Weights of a small GPT-style language model, trained from scratch on English Wikipedia.
Architecture: LayerNorm before each block, tied embeddings.
Each number is 128 + 32 x the weight over its row's rms, rounded and kept within 0 to 255. Layers, rows and columns count from 0. Numbers have three digits each. The size before them is the row's rms in percent of the matrix's.

# layer 7 MLP down (transposed), 1152x224, rms 0.0464, rows 785-990, columns 128-159
090:121126129108119138112114089111160121166177162145162172099155158158137142119098106144154116176116
097:108132153182123144073118107106164084122121123088094116149086078136161152176153123139173077131169
099:135147119180167151111134169174173110035057127133104134079130115120104093157167083095102143138099
093:124100094098125179107078154071152124134157127096092126118130101124144072102152128112097142087144
142:098098118156154138110098125130155137093102130119082157100144085124176237134109057126115142158115
095:121147044081095121101140069126170087187113133142188148155138056186137177096124161126092146157135
087:153146178164128110076060116130148111154160150151119114121126113194186132135127146077090153093095
105:117123229105172104079113103121088157107132084146130108115131094129114100118151086121115164049136
108:149124141088136115201091099121156132147137072138096132145157119168145118125161085118110159115167
106:110118114148156086090153102134147184100113133147106099093077176139170130126119149208169102147145
100:133130102109096110145140108174114115102172091155163131132118102139112088098157129187110169162126
093:113099127092105138066114128124145127153098155144138162149116110086187125096175087143165142116151
097:123106117093139096193149130166194041115161068125115155119093124214103106130131136114105149145106
104:142106092140137132095108110136136148127122130079158173103133115106205166197127108139202119093102
100:088175128175122143100178127100160120117105199077109094093102151117123147183138129164087141072117
096:090148176139184152069152168154157122111137128070157110137119127143103143094085147121127111110168
099:148116085153128122176090134142069139182144156093077215156127105137108142123172159128142141162115
117:084133164138118113120123147163128080137128109134126124135075144090133119207092085167107186075123
098:085100090100103113057142060172066076120146134112153047116153130170106102075101122167103134133159
111:130156150161116092103117120179137128167122114088097127153149129159107152149152148175052121186191
106:128121114159154213106100140094097092128173153087121086115118158068145104150122106087146124129133
091:100115164100113186176188186092149150152158124189161103128146151133148125160128084108140083081162
106:194163192078113157091142062126146118162159093111142215118104175168133068130099162099114123203112
095:089104134053131093090117160142129089119129144168098156113156116196068129155179134119096127136094
096:115142134131126137104127167175169099121163174185095129183155128056165183158178139154105128122191
104:119197137124134160118148102145144115081083183102172062169106110153126172136173135136175140138111
098:123183118141107155089178126126138117108111118148147102148176082151162169167177086110141164072125
097:207109057090082177136145108118097131169088143118158163169166129097174106176171140140057118119092
101:127173133173161090149122116091169184088049041115089105096120102106083169161141114107104112114128
121:174186119144050086108102104118135125171135104127122120101091111140118132102165164206122104090192
104:121135130132118142102126067140117174122134126119083095163102131124121121132106070096173138150166
095:108113090107176115116135133109152143125090085115116039083100138131136112124160081132122136164097
101:134111153137121093104085114124112153128093152172187129151156147155121121109125113068108137084164
098:112103118087098126103111133134132171091172098101116085085112054150158054116135132131160099069107
093:170089156082178100115183108120079104138097100152184087158137078086194099150143130133111112122176
094:123125111186118186100098152135160092093043131119174178101118062131146136078168153175161127156143
102:155069088107054134080158098168165129173138167144200116093215127145128128157156138111106132138086
093:146099118146125139043101079145134142158165117110124114163131083120152095106085116119117108172181
106:175057116147087133150092074091118131082169068114153095089095139181116136178184130104154126143143
113:096128087049120118175112090102141070101165183088104122115139108131142182158176118081166128107163
114:111172119161062097117117140102089063109139090101160146108139115145204162091141132137018157149095
100:142087114132142148086120125158186128160174151081111136098179118133126113138129136091119131124162
117:149157134144112145063121125064132057098112139118127099142124102111127150119151118106086109173115
098:112181157149133123131131154217109134160122134132164152157131158187079184110140087128091192158142
097:136059167152155068173127142169142113115145135150100102102144065125176198131148164162125095165112
092:102127131146126158136142163152124077185151179128156067142115188139087182155142108112130084097080
101:158109182083146191126140196139062112132106168086123123159101128090128082113093104155167104139095
103:125125080114161139114145121158158119138101088103091160160123167092180178145128156104133099170083
087:094163106168094167144102181194174141151113160099118108127100123161164079153149103090126163075088
097:144091129130112079150188165174167147140101170111114178146117172107126142102111132141127121115052
099:103158090051112146155126097111172166081153049132088140040141101119133158152100066182154178112117
098:213133059083094100115143113123171084113107123092143113199125083150110155160157118127155118084114
100:114130082160122096126124130143082145157094129143111185111117133093169118156070084141090128152146
101:093108110100115125116105129100116126114141095086090066157106174114123122127149113142099124170173
094:143113111118073118105166186107123107165151080141129146119083111113100123137152143144099176056146
101:151139059134180096157175163123166123115106120105109083127132062124206066110110124145156130132136
097:132141088121106145156153097099152100137147097089139161133150125167108169126055064123193107108123
092:135144134163119148146135114156137131156133135076135168121157136139111139125102129214145127185142
095:169093153141121176132144114133136158118114076180142116136156114166079084058151129129164097128105
101:138133129151103118129081143127095077134123159162124150171060157118140145104120149135145130164108
084:144174158126138101177073156103112127151129142161130133074140189119102137113149117165167194126116
113:074137089144157139143167147146111090081058162131134095121152148155100120105111124117122132159098
096:109177169160156105059072148136147042088078155126119072172219112136102196094100135175096052159160
105:177135221106182124063151084100136123131100195146153114167115149104115140110086135091172119150145
100:099075113103137154230099119119118129100122151083139115123093087107115185111081129129181106143127
103:096091109125117131143118159100092109102129132144096103163121137170137167158088134127098107108151
089:129079068118120158122162106098102171110104088112125091131114136137124062216134122087178080171148
082:145109080172101139110103146092151158144156123145155156165148093124109135080141154154149160165092
096:111103077112088147190108117126074160136150174102093131143119200174167149086135168098126108153124
098:153132164105029105127130045178150153115146108163183102103166102149137126109134144195132125110107
094:136194203121129108110181089155092156095112175167073100192123167173150132075140116137109130157111
105:169134172097125131128168136051112140132108143141128098163145058068101120106114197101144079149138
112:142073130103101143111154127131128152130123145192187151127131172103141171076134154058114068133040
100:096111048152099166148188163127087077145089112161137079108218156157136168128134146086097124142164
089:097066103085180121169151101097115152161086147169172123142145112130117085120127122115076093101085
108:136122150099089096147159078084118112156108036157050129130142068150086154143117097072160165162130
104:150183072192110140150093152165132137105170081139097147068113091131083116132134128142117124105078
110:106130174118074103091072134102106147119114137152181131147148123148098111156081195133121165136107
101:075104088083111070131152105141075111090128171063110082136122131188143127090069185178121142128127
095:130118127093117153133186070097124092140080152077112132120114132106105134118119087121090203090084
093:213113171153124104151202145123090039164131125151124131154126111098041146040141114117086117125110
100:164150141112144136187139071116153113072227132154119065134092142153167098136128153133142170094092
093:106125149164170124083101087183161074148127145183120135149087129109144069150153172140155157158079
095:069118131116156113108118157149111125139197092165118138096095090147170132094085181188139070104139
098:102127099182121140103178109173117122062124122121183079131130048148148148103103118138173090127098
104:144049081113112147127147102156068071135166169143087145110129191169149124125109121123107124112138
101:152172106130112090108148108137161117160150111163151152119099149097167144137121036126108118130122
110:151130140137078082102138155078152117154083109125084102155126078107097096095148121164208139092157
098:184085097087113140127143074073130098129073122079137164122151130120095115146127108123131158097111
096:122125190122156136205168073099189138098134072124114083154087127160123150091156157142105165082142
095:126107123110095137093107149194137168153151053127159079172112147086104140092114164136087115155130
099:144090170081101182116126073128147136183091200126149128138160120190129107097138133122070168131084
103:129148199116034116128100088099178172114172150139140147144109130114126159175155148130117185158105
112:112127144105118132159086168149117133116123061165088185117097127140111139112093166169108191143129
107:173097175107146186129135121073103135092169116061137072147103062111141181139172156128089125100190
088:136143135129103147108158168110139096180187158153101147143095180082118115087109090136113105121111
102:212108078118075174076158108190163174108188156143188125107119172177182112204084179148162133130115
095:136136101133075151118126144121095140099153110097135126161092169126093118171162156102135103094178
105:103093108117103135129148163161157082129146114134117142134117123108165164142155118148098139150149
088:137132084110069108124146122087133062099107104124143128155089134140117172169124165181128148208160
093:181097137179146192129038138103156130118150101120126134152108094161148110133220099090131107108160
099:095163144142125106136117124114148112125143152146175133177108159138151180021088136134118101136150
087:116122162093179117094093143099145099126115117143037131146145132133126115158111093176087124117091
101:154084090080139111124109118162133140169157151124133115148118103133116118121081073089144065119159
102:136109118162145090178084159098144150122109087068092124173141120108062129179106130095111061140127
091:131086122121087134104110106137112124094081141185166118127167168145173064065163114104112128135065
102:170138071108102123118130149115123107152060144130115172146108116147120133117070102115150115119220
088:132182081129157150171141127131059111082131148106111147123107113124070168151136111126138094131130
096:060176160114150131103112062147134129050142190062110127152097124144058121105123127123132145120144
094:230124138095144111140115078093115159125168078139146095145149136138089109153150093145134087156157
099:113194169113079106190113079116095139126188171106142081070138108136113104152124068107131109065144
097:096157104135066100165107148134215163119116133175167134117110131084122091123133112125149120127082
098:159139180088182055168149104086073194101172164150147112096149093098132061137120116094099143069046
098:167100151058190203142146116131109140114158148103145171115123143135094080216115161147172147155116
111:114170104196116108128117115116157139127196114128123141108124174093100080146235081132132135152119
122:072103168118180124222071110193093152142178091101105106177106083187101175100085162090112082134094
096:110108131112102176083129214186119107166103151080137168141130109096155091131140153153157137122059
107:134156173133141113095117131111100099146188131107162071134186138098146096113095131191104095143123
096:139146140142114095185166073082081156138157101168156099131087078149156151156171104042152160108100
101:144158173133114121140154097149051051114097144143127152128132127119142085115109156151093090090158
093:150094137146188151135101150061149095165180055174105144125115094085097094122123125089163089072112
105:129150133106095097117123088163152128099175116164124127102116126108186169143187142117183110182129
104:092201165074168164119152075094153125161110134109102084162147100093111141102098128154113139110206
103:095103107105139086142151111141101109118173154174099128128123127191099064102133109121105178122156
094:119107091110162106135118109095121065130114100192105148134150096120093117157180101145098185140079
097:118125170072147205090112118161102111136115111136119141156159123169221103175098139175120091152145
101:152137116117153104124075098101110137139154154093083073155092081138108136174112095158098122122139
095:101135159146112084149187165071099134143106134121123048150145169105102216150194156107095122145077
093:162093205146142170061168077096169146144120093117143163107155098150171163129127122096085084146150
098:157155075162111139110102158187101134137108137148107094167160112066112106084179180095080122120136
105:043087123203107129144162089110123140152086122144107098137125143102122070163146133122145081160151
097:201160138162207154156154119078087143127090103145087160151115113166159130198143113069112120159112
096:122163147136138096118112104091111132194103142182140170082096123150119127136127117162163187083171
106:126147084118132177054105144109131077095153152137145150107122180131164155097086155097115120147142
097:116085189100122096144083119096145142159139151123130121111145106113124115103152125169155125132117
097:074108110157092075142153122081104097139108199185061109162157129119152117109156177134159103099084
102:120189118146130113103175084119154118108117118131068126116198145121118160124116138137108093143104
097:141101098192156058125133152168127091131152136166139119198176113136108173136105154167119178074116
090:076134108113114151069115084110142119077124125111117132091142134161148092120148123081091072109107
114:076162142107114107081091103152125163140153114125188133107109152121100000125104116149126147152098
107:106163121162142130109148121119137137128165100117109185159115085121124102130124155150127073107104
096:136121087116129069157094068109081125129206128111169065150160124160143159156067140114128090166149
101:127159134117158160115139157141041069118112112140108099185140145142167177179131129105127141117165
086:127133175115147125102110067116158115126155130135155154167109132161140145149126141170072117073112
098:091163177156140092144104160080093144123154125119113128096157131097132113128156107159111158144156
092:132139145136105097134141152133070132128172115147183106139145143138143127050108163118134127134147
086:123086151110148083166083119153103122102124115101097105073156135143124084083162178056177134112197
098:096168141227143222115136155145157145173165104103075116153113128105114077157156158155122208129128
101:177103116101178084092132114095087135170107150126135113117112106174089126132167099146134182188125
098:126142146136106129191155150158120113098104117145167088127136092138129153068137176145155163084139
118:136131087102147088165143194159118143140143122096139125120153080101104163147176108123111125123132
104:146101167032116116113117122141124122097118162157213116127134126101119097099096132133178064103114
089:163173081132119186080088165142119108113126139107180080118106113173145147120164128114121081100068
108:079126099128174226138089133141127151104105093175105169138158121120060104159149131161096143094154
102:161075145070134124126092191146111164111197110164121148113141140163105161152173132116101160194139
101:098092143079109083105119104115121122102108129106100209116112135154159109119098101075053158087154
110:117111130134103068111127100150151089130125119128157157113096163104149118131140085121069181133118
105:109195099137229115119144154124136164105109189091153117139159054161109098086141064134127185094093
094:086162154136171152182113085190095143125171145161083149084111132099080110167108149162098133105118
107:134112095164101134099142095142140123139163100082120088088142143126208118088136081171108138193088
090:120082137165127104071164163164167139175074110105183098105155128106150163090149116136123113103139
098:123123100088113125162146070085134215141164117094132158071136120090138088073134094127096149106127
092:088164094163170181138163105070103148131138091128130105134110159071143107115150110091134109198128
091:099151129113189121135144149086048158143118096141162146075113129092089132085160140094091106166107
098:086149189166125158104143139140092139087113161120119117137143127129087144198135176117100157171104
116:156134165105151172167160094144138172124150144163161193199125158118142089100119130039108107141079
094:130174132120084120131126116142074144121162136143104152173086141161133106092133138105131115117092
087:149224174114106148096122149135108112111163187094103098118108155169148105110109098083146106126183
107:066159120100080124089133140178070131075158199103097104118108169126110125086097124130168109160077
093:145076108075144140110107153126116109167187097146142120175116090123029098122137121081120174176149
099:110098106150068158128124147119165120148076123110128104127180093055088091107159107145141164145178
105:164137072168077154106054105090116157140192126129093161131163172163172066111165150091089133153109
102:124130151121133158115105100079119158208166037140167112148107097143079065130163159133147121115185
096:132091102120137104110143153159125109151146149115172105158153099166117091181106160150061178125140
099:106127122107116136082114115156155098069125160072110190112118135180090153126158169150125143130183
096:120177143142134135065093104113090049185177118097088104157164182122184134140143133082111105144154
103:169115127096098053141144132128129165138111109132136081086133155121071107148162113133112136119180
105:145082182060155111137127118168137125153090133048099146120087074133137165120107144156113139125151
117:120175134065089087124144136148110074158174148159157198082129112156153147128158152140157106164077
096:192134139160143088043110109178148122106133166134138088124137149154151129141117106135223145110088
114:135163090184177131120168166144161158094165188152103105157128161128132156098150152116135169091119
107:070051140074146142182073110122163129139103080126154108159138171131110136135123139148140138136129
092:132137157135146193140237179145143163074142123127060094127166112102108165103133138139151104168088
114:132063081080089116099155189187164120092223117090121131101162080134176051126109166073134166182120
101:171145086130148149155138083110154112145126121142157129118135135138091158115143110082144150193144
090:175220149133120128104087182112127094098182167171217118164096188133131085115097149115123171134109
099:097134140184141100067158096141143100113155136142159125084118094175173179153153105112134102060064
095:146088120160161132098064148078110166102167090107150117112113110076140117096165140083123140083118
096:116154155117134089105105187099119088162093159139105166167121062118106168092094118097127138065139
109:098128161182099165126124189106119126109121165124120104123094115189148139063077173188142126122119
090:180117134096101092141146197134114103116151128168122105102135125121142171107104112113214096139099
095:174183114121144122175129127128111170105148049087077108117138120157141095113120145121145178131122
093:121204059120111140186146115152127172131097102186143117116091078133105137114129114114140111136127
099:138116155089104099168117080146130140127144097131176213119098156122123124160051065145149153107202
105:119131091093183144137094161076140080113150135209131134156123136085132131088163104161153096106095
110:103111158093146199114102137142129113165072120117100073122159088132125101152174195135131087081118
110:092134151148100164161131102132223156156106114089127131129111089104145142119154137076136155118093
111:119131158175118149134112100117122155199155140119115119125119124122165147121110255143100084083174
105:073109123114150133033120163108112170107116165151131160175119096054169117087026128160094084119122
093:088070127086096101161109084138120204125093163135097152045113055141135127162115102112089114128092
096:090130142084069162087111177144111107090140157116143175140149174118124157064146150128092095114137
101:150115151116129135199108165180128132077122101141127142077114126145089184089158138127109148108150
106:111117085137142148075100184093121114127066157116108170100133147079149080072148143140108125089149
101:129140212148092136127121105121097110088131175127165103118137078084118187147149083145134074167142
101:116172102126157119141096189076103136155138124075131143161114153150094146130139181172135170145161
092:156211192102111109125151109175010136151143142096128132135124076115122086146108106103139140181111
# layer 7 MLP up, 1152x224, rms 0.0466, rows 786-990, columns 128-159
108:073141124105118138134104117133090121103098066160114116107117160085109131102134172125134124134072
097:145115084136107115126172155060137179125138129108161118084100116108121179075129154159148131102138
094:097098151190133126127158079154075116113131187153130078063138039105143129144095060129065100110124
132:143077160121176083122132146117090134125098141142066161078130115124178216131134079098131109164123
103:166172153104132087136093129152140136054156087189150106141132115105156184124084158138097098128196
091:125116125151114093088116109173156140088097134118159149189068124168095165115101144127135120061144
098:194089142120121089047165118147131067080163126141097182168180128139143133129123141107138153106148
102:173043161141107137088091180201110170089095107143104144137125100111198141187114118123138122135154
102:111129138137177126118106104116102176112171165101075112095085172100102149121123177168132129136152
099:182082194147161156109103160105117171124127141166150103123111211102098173153144119081152101102106
102:164116067146091056126098124084107154119132143133120096164150135171093141173119129104131124145201
100:105137111183131157086100099134113151101160178159125083214135154113126146133140122146133126131096
100:122147112121178146122103097145093103101138164120127149148098146079132149099135155104154141135157
101:162085141122143139177211102162098107100116145126128147203131079127102154120118082106162133124189
094:136144151085112132097137156102111089148117133165102054072083143142102129134200073165097134110135
099:105120134128133096124133115046116108171121109129134130158131129149149124116094183168153159153071
111:106167079152134094132186099162127095095193057104127115125146107116050147179126043134155086113099
097:105088203143171147143135086100190134115132121146124162159132149088126141175113129109132138124124
105:120211097133104150176097111105160170148123119116152089117123074124167153140149109194092086165133
107:042114115081129099131158112131119095060116086097101134156082121114092116125087136126057114180110
091:154106124121102109127074116100108100098169153106110149126123101101142106114111167158123121081149
097:154147107141125117135093115109203101144140098149133123140153141127166139146160134144110155112106
099:063121145111168133107095129173148145083146098087124130115131094094089143077104112104145072133063
096:146160129126154131099097139104109099174123069103094113130095148164109102119046162099138055121148
101:110203157110159139070122143150131141095135131088140160146101137094139168087068096161136083144121
108:129140139119140143059149091128136175184109155106155211149144145139147067194111117145150109151232
097:115095071074147125179093135120087135128070101107092123142186092109100173107091079113103119158120
100:151181163168147159158106089112171159100195146159141111134043122128143111142108178140056131142145
100:114107157120090094074086086117109139146164107163189160140140134116081124149151109150075151051198
101:155044131141138124192118133150111161183140089114135095109056105105078145097138120158112167144098
096:139057133138117131155117109084152139140168164113148161147098109131108112110147163067055142151147
096:123131135125050110109161143135176129131121083167077134130173097057117209161067156206132163122145
097:123111078167115115095134120121100010142114100152114157114139157091094175091155096111111129124167
092:137138105144088110125073155114107165163153129124107072118116129176118100138140138129173171112115
100:121127123166155162134135089100109173180116134205121093121153091087137200100102149135084153094154
102:154156150142157095122168113154160130131134162105148094164092118127177130134090151155126131099115
104:138106163138136112190174174129131132105126145142151178102136096128161111129131148151221177091139
106:098132107168136178140165089151122064159127081104149119131155148139138162120175146111179082149095
109:097166089145188136092200183162140134133109065098126202129114096137152147059097109089112092119134
109:098108105128161131088194159124150098118097158116113068117161126082191148169148183155134136146141
098:110174149108133116146134180137101116152119085188089156085117123167115143124183109128067139119130
108:108094094117104097153109127191117185109139156088110129124146126117131102120095128134139159086143
095:134114032161113109109183131124102134177135089124152141123081042142054086175149116074105122068157
101:151141120094114043143100094142142152139123119134176149155112135129128136155093080112138120069119
093:189185153150172148094105136120182151085078084151175141108082145114096139120109068143098168175107
109:156201124144171112174088159061172143104099101100168142109111092168095157057155102106125125118096
099:102165095165102134177097143147137099104174148128130164112046153115086160080195107143100137117121
092:134113117106102111133100148123097156160137161152129129068107122163058132142148174159139051171087
099:175131119134092094093123104182074134143138195143126101132156130096164172114099159119126100140109
098:134094113173131103123109115143152114115128137126135142105105127104125082130105146135143149093150
101:126162169063154112123103130077090148082115154142092158166175128124136131115108155167129130121147
102:098101178108072115125106123101137158166136182124118135153168104079118103154148148101138076142105
106:108180148117120137104188148149119151128072146135168137114190085111126156125143138132220122129059
098:158117188067056078162171140171141095116094105107097119143168117115132160123141155160099158178150
106:116083152118085154098140141085101133147109105112094153116149112109156109158159134116119119131173
101:105088099132165090081153127140097099123102133127072061174121094146157122142137191190119153179159
094:143100126130119116160150105103137100096130122126156186081077165117171111180147143103099069077127
099:129173113112110079099155168106111130198145156150105105147091196111174095105111142141152125126130
103:100131119172162139146148108127095093071185136127110197133097156146142110133125130128153195087124
085:125199080104119159115084105149126091106073099120095130167155160104099099127097120093137079133113
108:074078147066116099121080106073080103129132112158105121145140117131101160066082183047143120107131
093:189103191114119112048180134111166106170154105127109163092139166136148102144122112156067131120144
111:058144177091118143109101115202117177130155140145116125079179127123137110141160161070086102177158
099:145089160085130113167144146110148153158135153096122181120052145097114137058128154154096122112122
099:116120173119131109078117185062115189148171141094173106144127186113105154109190121126152116150110
092:122115137152086155067143160167169157116109118179129130113112175134127177097107078102121140144203
083:145150202059152124138163141157108131115114119128084115148097157057173110194125121105125099142141
102:170149126123111144099103091159138106119110130081111148151136082128122132125103123145132123111147
099:115086093157164094066096147117076118130079163144157090172110104172146129115171161169101168093112
092:134088121177108112136137193165131144115141125145151137120109107086122176100137108144098089125062
103:182107112148124124157119174056071150127081179125112130136062168170142101127108130162132075093083
112:133182052103127145167135125078128089141193040154157129156106107127088097154153091161132154100114
098:146126192113123113135107117118134145153155157096085146133156133062159067130182094111125170139085
094:074121155127119102069151150110165111151117145071141076115120098167171183130108145159061137135165
102:152102153141159065125134090125126149140099134093156133117148100193108184139124127096099199097176
096:083083100099153093117090142107134131112162054150160151168211114146105171189126111154091160122141
096:137114080116101101201118197096216149154112075143175147174150104136171103112132094174151090086108
099:215148108136107108025131104129166128093130099107117120121165193096195110073188116105097134124144
089:081187126191070080074099132138130097143162150150123129166100066093121122155126210096161105129170
093:165107081141172067116164085141112129128180136122138138176140161150146079164135164058109149173114
104:064171117131100096157119135115163192120096100112133134153161122101163115129097101151155094150129
096:150113145094082142138162092113110132140090108145118202111121142104084170143132179133110137114192
098:149086124115126146130149137040156112060140132133155156099115081098100153119141098108124092121161
104:120065096115103151139108106139095139172157125133122156157136126142159127044090155146142133110108
110:132135150159113094153121162142142192124194202154104157159095160121140214156153129106155103070105
100:119103105073089130091100086136144118185097133132171085151160101092192121110109182136145129085115
102:112103123173127126131109112163102127118142164174168120136196163124112159052145129173141134093120
102:162174155187182125132106161217102138161113165181126172101122183125136150145074103088126150147183
100:117110131153120164099131170142134123192113142096175184061165095105094127134173101091145054149088
096:083129110090194111155195098120134094106125157123081177080131100141164187192165105173125080092198
097:126149113189139098171116147082143113083153117103135102080055148072162154156149155187092085152113
100:169094116172161111126151187058087103128146169114169118139152133115128089130112165190114142132172
108:133138150125107074127159156153174182130143168161125192117116133146106151086135082114140144113151
114:194079149123111185162121159106160151124134125032125133162107095134145124124126109113143058063172
091:141155118157158095114119093159079140107142168109100105066140095130128131163158086129054105149101
100:134149107142139128120147166066148145134149127116168139171149117124142093202182142121182130157150
100:181100128162152158070151094125100085103096120111086081151145090148104166104122115170140103096135
100:129170141102092153154156105073126116113066112145134157119188131061087147131133103106116148085086
097:133112104183123146104130121128136141069160156128083100071146093108122081109140108124101148075156
093:158127105159167169163093110167095124136142135123119105122187132156115085128034148176134135081079
099:081108164067102129215144143118146176127143092129141169112126157109111101090130157099138138080110
092:219095163137129175099165060198151085101162098155108119138175148166200155105101139112119115167163
103:110147166212135133099147113125126130130166117153153140165183171159068061075128110201151136111105
094:143103068087140090083095150144131144101118157126127088126121090129113150118123139126166135117170
090:076105142149130154148205150146126149161160147122116129085159100076097162131132106098145143097155
098:085135169131148165131113211117165152123185119125148125156163086139175151131126204148120137179063
089:123137123175119112085111084146098139148153149097076118186179066151189062133154191072115140092157
099:149089163173113160107198156107104132188180091073124127127162141149162103101146154125155058162122
093:055126128142148072086113153149212082134118115114133129104098104113141122166188126121094163096102
088:106152127192135106109119082174172107137134084123139144156077168124108137068096153113083151159141
107:146140177132112168129146136151111147082114098102083097185119153113159196124112115071137107161125
098:120099113125141129102162127098167180175123082198121212157165166132148138111131146105193158133182
101:113131120150062111099119111152125116138130118114135087142134101111171183052177145073100085058125
109:097137098190048121108161119087168122154133140161156124142081203098119080194139129163153138121139
110:152145149106131136104165164117144139094063119155122097125103117083089187175130123136134152182169
095:168099185067109115159150071084084113160105121126139079149094146140071156094070134157133098198186
107:118114144144144129093109116111111118137144129131107147140069127112128108154162161157088116187125
095:138150129120124176143153113094106143160095133120160119136163120125152135160141095136124114097124
101:135113194060095142130106146106132112145067126121105194136157124130106104096156072091151093101097
098:164127077113128136088047114118103134089090155109135048131166128065095125151138141135156080149133
102:161121136128143182132132158064090179142088090108099135125158098132118089134088094214165142084102
102:134120156116138163159199118152091198108114053141134119134086177124168085203162167115146140132168
099:149121130125136089144118172042209123160113128141116087136176088098090137143153141076010163118145
102:137169128100122176082124140149123202118129175087094107137129133112133133080101161076217117172108
099:101191161145158144089144113078152096146139100146139085143147133102087144132183110092136106139099
107:118126090113146124126170112109108128159142075197078165144091158085086175141139172121080104101127
097:151120117123215143109062082172133179169142212142110167144075130142166133112120148158059112108141
090:158189111152110128173112117114149158131110173131123134115132086079100033120085138131111091131123
093:136151106150083080180172130087132139175162142133124075045169088166159133112185067171147129143117
096:148200136096130099109163118068134099142105132120091187108101139137125183133092056112039161075074
095:159078111070107158079190125178156123128107128113106124180118187102130147131137191122144137131164
094:171120112149136160114108158132118156098105116100059105191105139130120128156112114084112109189153
099:062066101190101078151121107134115202122065084151098114134117114145152137202144092165119092121075
100:126142112141203158134154195125136108125118099181110136114095067189118115184145174202172153088162
103:144099131151127143134147104207159150165185085138157139191121174166136145199120068089159145169121
100:169088126107107075128124111116178152124085113056142138143078106089109175131155102130074120162124
103:122101128097088146157086088101118089139174103123136083150128097097133143087096066095120133143124
092:140115142165119147180102194135096147183113148172162134090105123097113104032153128144096169092138
103:120155092119148102101116068112144136112149130147141040146163077127134175102137075136145142130165
100:152120121103123153084108142101179138118142143053092137156090129097123114129129115169091057100090
099:152170087123103183070168132117147174134083126139070207174139128145073093111082153169121112138155
097:171191118170100135106091183160128142151151184133124136124188064116053095098139106121116112186134
092:104078115147106112122181117087119154123134111116141116170081020153099152130137132136080132107153
096:121093124081110143153175052113184123132123142132216146172088132188072126104071117104099124076163
090:156133125149164140144150121136047098210080159152102132101098155135070133111154081098171108121126
091:164093157144104120143191088105159179127121079181157115148129180119114137150155111122119129181101
101:155108134098105160119172154189130163142151124166169134098080170079131100126145142082169144175138
111:137175130134093118077145131156110175130143052120094167159098137102119123089084147110087096159177
096:151041102168073161115116182160112199088166108128151080124104162109177168087117107138073169073077
108:115079077151162081171190126112148095129064153101095149140125126107129129127226082135114195167074
110:094090105107097142173085132136084097176159111171131092180186126154157104138113114151120162112163
093:190109110126144160157100155066129150144183104127133151101157144155111215110117174123107136162179
104:108083077184147168107150146054163133123156098164114095096108135147069137179176143096059100128141
108:120120115183158162196121130131131149154048118105172185154057134081044093115130123096111101109111
097:140124154070162093126179169115177132119180158154148140136104095051080098101109146169102115122106
112:138136146113163061136131143146128149103108125085108108152067123102135127168132139132118063195185
101:190104107147103147085110137143088140189181084166117055148118200127101171158124112125131077172133
098:111152192099118148096106124123126059170100140183115120124181173145177119104148145103187142135066
108:168116137124115131139096114133183145144191152149141076121147164143083198166120133119151144084215
092:124159092106075145204144157140121181117217171116105131151139189140113075179099098177166166139111
104:125077067151134126150119175099092080179184133149092127160102134104145139089080178178161112133063
101:122117129138169076139068137191164157135181132128105119044121142135120135142131143126117151101126
088:149052141081078069168174107116140131133081115110122086109164159135133126083169076121103164114158
099:118093065093125160147124142141162119118048082116085078111157155113124131121150129090152111079175
101:102119116134138123127169130056149174105130147144187084118172077123119148168083099153105112123062
095:126128138131139154142164122130112164146163122132176132136106201087149087178141124134132137149168
092:169113150161116084110101124128131110123142138155146112098119139130112145150067052145141098156143
107:044151130121069094129118178122087137145118137103115053124133139137126097124131172107116133131100
094:059146161156122136090176155148097077095127124146138084159111148095191172145174138152148123102146
101:179129098137109146095071123045167091183100134170172106122087157123142144140139138068132089103163
104:117158132095163180180194153074183091123133125150154124152069148118095121115119115141142142095149
094:107175165084141118128139122107110096120130125122158052168087153089133130178100152103124086106051
101:133198082145075163158141182127128141080162063100103129168083170151155113089101124090173078117149
103:131178120174153149177112167112144130157168116170158151188147118077160104084102146102135098144066
097:128066133144122178163179152207157196111126148152159102153128106134106163126081099131169101104162
114:088085152141162161055116173150100145200099140130162135146150089093177139098082118151078114120132
102:129061177108148164091117157077046129171121184167147132152121152075115108129140117119141068110089
119:140140105075118090103159138145132130139129110201140096104137067174151162138128147120215111152166
100:085118075149135096172156080140136164162135092119106152131136106111115116125183127123080080131135
114:123081156078142147105090089094061107166042059099147112099150118148125085099082128123116085186114
095:138143086083098128125067134125107159115102174169167189163169096161152187113110128166197087086098
097:148120177162085129085141121112149107129096159149088140152173107115124093078215145106106073147169
110:116169101056150155148108165130129123112156068078129155120108142142119080161131137135117141171148
095:140122132085128106071150173102122158117143112129099078070132142140155087160139147120126079094130
090:122131122157071149095116107066158175091147171138122142194155129134108163142117098071099060119138
100:188133062080127139106142187175129074130088136102143127133150079122068118095097118151094113115105
094:186153156155104130127095113157125119146175129170055166148141147137142138191096062153124147034140
096:137141134234123112144109090165106169127143101148111157117173158100135112106184155176151127103186
103:138109100132150075194149106170144146151082081143109106119146101144127110157115096069092145165141
090:107138113123135137077031129138037135120055129168135129132126146145130088168095142126100129119147
096:120062144103117118138101144147155120143094171138192139122151091101130124130125171141204103163142
098:127107158194098152089071185101102108154149225067135126163101171116129132096122203186095131123150
091:064124104164139088124145146112099158164132141140106092151123097147071105118136127121136051156099
107:154140110097151153107148131184156099091105137153116085056145124151114123090083144155071040112124
106:116127131132137177114173119128107086089140076141101134124134111112129116198140149166119164161114
114:053108200138132141159100143183191120157153171112132125138076132080171124126155113167137089076090
106:119161109049147091062035129089124124178087138156134174122138145093089108181142140123085046158106
094:171102121107083160113169147170128111137147057148127103162123140147105101106154116117070091099116
092:164134065135154171058084134127094089079145060124122117197126158066116135052139147109138130101135
094:199149143152182093146151115130105134119150118150088044143103089180144136147117155122100132146138
103:146137099132174097189102127163129083140120131085159162163133066135133075115069167137054131126162
104:065139160075121096131087168114174050096113159122101077081125145123122132173153146110115074139126
104:126095082143158166152140126105102169170169157192113103093194176115114119123095171142140255122160
095:149124180119164149116155125117136135181110176177154166133128146125101118092136131187175111090111
101:113033092154139166144116175121196096099109097185155124113135140157137154109118151149129107103113